Each number is 200 + 30 x the weight over its row's rms, rounded and kept within 0 to 999. Layers, rows and columns count from 0. The size before them is the row's rms in percent of the matrix's.

# layer 4 MLP down, 192x512, rms 0.0249, rows 109-159, columns 64-127
095,189,216,237,206,226,190,203,225,171,215,237,215,192,193,227,248,248,229,193,139,230,195,219,179,182,173,187,223,183,172,227,178,159,234,180,179,169,208,192,203,154,215,237,178,215,183,227,179,205,184,204,208,174,187,136,177,249,238,200,211,193,201,185,245
095,189,218,225,155,197,186,165,235,199,160,202,210,118,215,192,196,174,183,208,218,269,187,146,232,150,186,192,218,149,182,181,148,246,188,221,153,190,256,190,243,158,184,241,199,244,164,222,159,227,183,246,198,170,214,164,169,154,166,203,199,149,234,236,313
102,226,213,201,167,169,183,157,173,203,175,172,200,217,172,188,228,295,195,176,225,238,173,249,190,194,156,198,226,190,190,206,194,175,186,202,207,147,200,172,202,194,202,145,199,256,186,162,175,151,162,205,209,235,234,122,205,183,181,207,165,236,206,229,165
101,200,137,201,201,200,228,215,246,178,218,156,199,160,181,210,189,210,186,209,178,193,237,157,212,213,215,208,199,189,195,251,245,182,209,209,233,204,172,165,228,221,192,221,209,170,200,200,177,163,197,236,221,219,175,230,195,232,226,181,221,175,167,233,145
100,190,221,188,171,202,217,140,178,209,198,248,134,178,209,201,262,195,159,205,247,257,219,249,163,217,218,182,169,199,171,244,203,252,260,187,207,135,165,225,170,193,216,246,149,245,176,218,173,205,207,205,174,214,232,210,211,196,202,235,169,197,181,221,178
092,195,173,198,237,215,164,177,144,230,113,227,231,190,206,226,174,182,181,214,224,204,192,208,224,261,181,201,185,165,206,243,182,189,170,179,253,186,164,185,232,216,207,201,180,174,196,192,141,110,199,186,158,180,272,272,210,206,202,199,141,175,197,207,161
109,211,241,164,166,228,195,206,175,220,193,198,174,202,204,210,193,235,196,175,199,165,175,246,146,168,179,191,235,173,200,135,209,145,227,170,251,202,192,210,239,223,211,172,182,187,190,193,163,193,108,196,223,215,210,212,189,221,212,203,179,176,212,177,178
108,152,218,173,158,160,194,209,199,268,213,188,183,186,191,224,230,160,222,216,213,186,152,187,174,159,176,153,215,161,237,248,156,218,179,225,196,179,250,189,242,192,211,201,153,251,167,214,181,194,206,189,216,229,179,227,218,167,238,189,209,153,188,220,250
094,210,156,215,206,227,172,225,185,212,215,178,194,127,206,250,204,164,243,199,154,178,215,175,163,142,200,198,214,220,216,209,198,193,181,198,237,218,206,230,223,210,199,253,198,176,223,202,109,172,196,187,211,190,177,212,197,178,154,239,146,210,181,172,149
102,211,186,195,147,185,206,154,198,244,224,206,180,192,188,203,188,222,241,172,188,204,255,194,181,236,229,184,219,196,185,202,176,216,241,188,266,171,177,186,222,173,207,234,253,181,185,219,216,255,217,186,221,199,207,191,249,235,122,205,232,201,163,241,166
100,237,228,198,203,189,190,194,166,165,178,234,206,187,212,211,217,236,158,175,186,185,164,229,185,160,243,200,218,215,167,187,182,198,184,192,224,188,211,197,184,211,179,256,306,185,193,191,169,195,172,153,192,229,241,181,175,225,215,231,206,260,223,162,158
093,223,156,211,209,250,204,218,236,203,227,148,201,184,200,242,202,168,210,164,170,202,220,189,173,211,242,199,186,202,242,183,245,237,218,223,173,165,205,208,222,154,198,219,170,230,196,168,195,170,169,179,168,201,279,179,216,186,191,192,173,153,206,180,160
097,256,179,179,215,180,162,214,237,209,201,186,195,204,246,242,235,191,191,196,172,167,194,160,159,220,185,181,146,195,209,145,246,172,172,227,175,216,161,221,241,182,196,222,169,189,222,215,213,183,202,157,189,192,189,147,212,224,135,161,182,191,152,175,228
096,223,209,244,176,241,173,171,216,211,178,174,184,196,205,165,236,252,179,166,107,177,217,165,205,196,189,210,193,132,178,192,198,213,228,221,185,160,172,164,175,231,189,199,209,226,241,212,208,144,179,203,156,159,263,220,176,204,229,202,238,172,178,193,232
103,198,187,216,176,171,225,213,219,245,207,201,154,185,144,186,203,187,178,223,223,208,203,210,175,173,228,190,209,195,194,193,156,173,259,227,220,196,211,218,179,214,192,223,206,167,196,222,213,173,173,227,190,203,222,167,190,219,225,172,188,247,170,231,257
093,162,177,207,191,184,179,171,170,216,136,149,193,172,236,193,212,209,161,180,230,199,207,206,174,224,193,186,208,232,227,161,204,235,188,200,257,232,178,204,173,206,172,185,210,164,204,173,177,184,216,161,204,194,196,203,196,138,207,198,221,180,191,179,232
102,195,199,238,236,210,200,233,185,194,187,241,222,172,240,210,211,232,220,212,210,176,181,196,160,188,203,162,186,238,176,192,137,232,243,158,189,187,151,258,211,217,230,180,222,135,182,201,227,242,214,196,228,230,171,203,193,207,209,227,205,202,201,209,172
097,185,205,180,171,276,185,185,188,227,200,177,195,203,200,189,213,203,215,185,220,218,170,159,189,254,172,219,218,179,162,162,193,220,199,205,190,186,199,204,204,241,183,221,216,202,199,179,151,166,176,176,198,199,187,250,190,211,181,222,246,203,212,215,235
103,239,198,256,254,180,213,226,200,251,222,203,208,186,212,203,243,172,186,181,234,159,174,191,202,232,165,217,245,184,215,169,212,168,221,261,239,184,184,194,156,178,180,198,198,183,258,193,195,226,216,184,190,239,208,158,199,204,144,186,184,180,210,126,223
093,232,216,157,223,227,203,254,217,170,102,257,210,153,205,151,160,187,215,176,176,286,238,178,222,271,216,150,211,180,187,210,217,182,215,186,233,245,186,182,156,201,203,242,193,223,174,209,242,235,210,202,174,179,234,177,197,244,193,197,220,213,207,190,201
096,188,216,223,219,237,214,156,221,248,170,215,231,223,172,218,189,195,177,202,93,205,183,182,222,230,150,193,208,194,187,188,226,186,212,167,197,175,143,184,241,188,213,163,211,220,200,218,210,186,203,230,189,173,174,223,168,187,202,149,205,182,192,165,197
115,176,213,157,243,267,225,174,208,140,181,181,187,236,232,193,195,173,184,238,191,206,201,179,206,177,177,183,237,198,177,163,209,191,221,165,161,200,183,201,203,183,179,187,231,193,194,208,187,209,192,172,161,202,207,182,205,254,164,183,228,236,262,164,212
093,271,157,198,226,236,168,195,189,223,235,199,242,209,160,200,204,220,213,211,224,229,243,180,187,207,203,216,144,200,235,190,206,209,174,132,169,227,171,230,212,190,186,169,203,202,242,238,270,265,210,199,226,184,245,183,255,166,251,199,226,199,259,217,245
095,225,212,206,224,183,171,190,207,191,197,164,190,221,151,160,189,190,133,188,250,203,206,225,145,194,174,168,233,170,216,176,231,198,273,210,228,189,278,192,215,216,210,222,223,206,203,190,241,169,200,171,200,192,158,212,190,191,205,247,149,207,171,227,185
105,265,176,149,239,182,209,213,193,238,233,280,210,231,198,258,195,197,236,175,223,157,174,275,181,229,177,205,201,235,183,205,185,175,225,157,191,167,239,177,179,238,209,193,239,179,216,225,199,192,186,203,222,160,274,149,189,212,209,179,226,199,187,156,273
100,108,211,170,244,193,246,226,174,192,235,183,220,216,169,176,215,219,202,199,236,208,211,192,207,211,206,202,196,217,263,246,180,198,211,237,181,228,233,205,140,244,238,218,249,234,238,216,205,220,142,198,212,210,257,242,208,172,183,206,197,163,211,204,248
098,198,215,179,104,198,235,223,158,219,170,195,202,222,171,198,215,253,185,217,153,233,214,201,164,233,185,194,228,157,195,242,156,144,189,202,229,225,238,235,174,229,209,228,193,152,211,190,231,240,206,160,215,199,197,229,193,221,250,185,239,201,224,171,172
085,189,229,211,197,239,265,216,197,157,215,218,168,235,169,220,214,210,206,153,206,231,195,182,172,198,210,161,197,234,210,236,266,195,212,222,209,180,259,187,200,217,214,201,139,188,170,237,246,219,183,213,195,229,140,232,228,157,142,224,134,199,227,179,234
098,194,209,254,182,201,148,177,224,179,229,193,227,171,207,166,168,264,248,217,163,195,201,212,235,217,167,235,201,256,186,172,228,197,221,205,211,189,171,203,228,166,187,215,182,172,165,202,182,185,189,179,208,173,218,162,184,208,229,218,210,198,215,200,186
099,196,239,207,179,200,144,207,162,190,200,205,192,239,191,165,244,184,182,182,189,212,192,162,227,190,145,200,203,205,213,265,266,213,215,133,235,149,199,211,277,231,179,140,238,130,213,189,188,207,206,236,197,197,213,182,208,227,212,194,205,207,233,217,203
105,182,164,276,206,162,219,194,201,198,220,225,269,135,229,220,206,195,181,188,249,245,152,153,192,170,233,200,180,207,182,152,152,210,169,215,186,174,212,226,179,206,181,259,225,187,165,206,193,181,237,200,237,136,243,218,243,179,211,175,205,202,198,185,227
090,212,170,194,269,207,203,276,200,193,175,214,193,216,235,178,226,162,208,209,190,204,249,135,203,206,178,198,221,200,200,192,226,262,157,218,200,187,169,218,221,216,201,190,225,218,228,196,222,210,143,202,167,194,176,183,197,229,213,198,249,207,183,179,215
103,242,148,218,176,213,245,187,236,196,210,190,159,233,218,198,233,202,166,162,209,116,228,209,225,217,196,200,177,169,215,187,162,135,235,203,171,194,181,250,196,184,229,263,179,175,214,223,191,158,229,206,239,167,189,196,181,263,221,201,213,144,193,111,230
093,181,230,175,241,200,218,218,182,210,194,174,210,168,181,229,253,180,219,191,208,216,219,194,146,233,138,181,181,161,197,224,158,237,234,187,227,173,161,217,217,234,180,201,170,226,179,137,224,189,207,221,174,209,243,192,209,214,227,249,193,223,177,238,223
102,210,189,116,201,200,166,190,210,189,232,247,206,185,225,239,194,153,141,244,212,190,214,210,165,144,164,176,230,201,215,220,254,219,205,218,156,193,172,186,187,260,214,174,202,179,206,184,206,154,217,185,212,161,183,223,214,170,181,266,202,239,200,202,214
101,215,172,109,195,198,237,210,142,202,220,216,220,222,153,192,222,258,188,238,193,200,193,244,207,198,219,187,194,167,159,221,198,178,188,196,188,199,203,194,173,147,169,227,263,191,182,138,175,221,202,261,209,195,187,225,195,188,186,206,177,222,201,229,242
107,157,175,210,134,190,240,222,152,164,199,220,179,191,195,180,169,220,167,187,225,207,238,223,203,181,175,207,220,246,192,220,157,211,205,205,174,223,163,214,241,184,179,200,230,197,162,171,232,198,231,208,185,173,211,241,180,251,217,174,211,159,280,259,230
099,268,199,156,234,181,161,206,236,165,198,161,213,228,235,177,160,141,217,262,175,211,233,274,198,226,221,174,242,176,176,198,175,179,228,208,184,185,159,196,189,160,229,245,171,226,201,220,230,179,177,204,243,200,172,196,185,171,206,199,242,195,247,153,202
090,214,178,129,229,196,211,159,165,145,205,214,198,122,218,182,217,235,239,197,167,233,191,196,186,242,156,207,213,203,183,217,162,180,226,145,161,154,250,229,205,184,191,227,208,264,199,174,205,210,189,139,216,199,263,242,223,139,158,205,215,211,183,181,138
098,201,150,184,250,229,159,162,215,237,169,168,197,221,213,159,188,132,213,142,262,237,217,226,195,159,230,219,217,209,219,205,240,213,232,148,133,200,154,190,201,228,177,206,156,148,226,179,191,205,208,284,194,212,213,186,232,214,272,149,210,201,250,217,207
101,249,200,250,197,183,184,211,180,203,176,199,162,205,237,187,239,285,216,215,186,156,192,212,200,197,181,206,167,200,208,245,220,212,169,224,189,166,158,188,187,226,203,151,173,158,193,157,207,183,200,232,212,229,165,177,176,178,222,225,235,231,201,177,216
096,194,208,188,167,174,225,275,191,203,245,264,222,200,236,184,207,185,235,191,239,258,187,179,189,182,150,201,237,217,268,189,206,190,220,212,207,238,213,205,179,201,183,154,183,238,196,232,170,241,162,169,223,156,226,196,200,184,193,217,188,161,182,228,210
103,155,180,160,188,190,196,182,206,204,274,214,251,221,188,214,184,221,198,193,216,207,218,195,180,243,251,193,189,194,173,184,187,173,178,142,211,238,161,203,179,256,209,238,172,226,212,162,168,167,171,181,178,165,276,193,195,124,183,190,193,193,147,202,169
105,173,200,174,232,239,160,142,299,191,196,172,185,236,249,207,202,223,285,199,190,162,201,220,201,192,173,153,159,173,210,178,247,168,213,153,242,209,248,197,234,230,209,194,219,183,221,226,201,244,166,210,162,178,167,200,184,258,171,199,172,187,219,136,145
102,180,230,186,188,196,186,204,177,218,192,230,203,243,212,173,208,231,194,200,217,182,165,228,200,223,175,166,249,204,203,190,211,204,221,215,199,155,136,221,226,228,182,225,205,161,208,174,237,250,204,231,128,239,226,221,195,220,176,193,139,198,154,161,256
102,183,226,140,216,218,197,187,140,208,210,210,132,169,131,229,219,252,218,190,207,217,163,140,198,219,230,222,225,134,177,208,175,194,209,210,248,223,204,197,181,195,236,200,235,203,191,190,189,223,224,205,206,175,215,226,197,141,245,192,208,221,231,211,226
100,124,187,239,198,177,239,217,180,232,248,150,221,220,178,209,213,193,243,190,230,244,186,151,183,197,235,201,203,212,176,143,184,209,224,236,257,195,201,238,233,209,211,214,266,244,187,211,234,198,188,140,127,182,229,229,197,276,224,200,161,196,192,194,233
099,187,236,141,161,199,209,187,172,198,195,230,185,188,188,177,188,167,214,213,188,204,192,167,191,145,234,154,286,186,199,208,254,151,203,194,156,180,149,185,162,237,188,193,191,188,206,204,152,243,146,196,190,240,202,145,221,153,187,235,213,202,206,222,187
095,219,182,171,228,218,222,242,194,251,190,272,208,218,161,207,202,198,195,206,229,162,182,171,235,185,199,238,219,202,215,220,206,184,189,243,133,207,175,179,216,180,236,264,229,217,177,232,203,229,180,213,197,160,164,250,210,216,237,209,179,210,185,175,214
097,198,159,268,207,183,200,184,213,213,166,166,187,175,192,222,178,204,165,184,192,213,189,147,204,204,170,193,216,211,205,143,263,144,211,199,179,199,199,178,232,195,198,265,197,220,159,216,179,161,239,196,264,191,125,171,176,113,176,197,201,229,214,214,201
096,185,172,183,219,169,226,162,199,195,208,157,126,238,192,184,217,184,211,223,224,190,202,170,195,179,193,198,202,175,258,210,154,239,181,211,187,225,194,171,182,166,177,217,207,189,207,200,195,236,198,209,200,215,154,162,244,217,190,203,199,164,217,191,231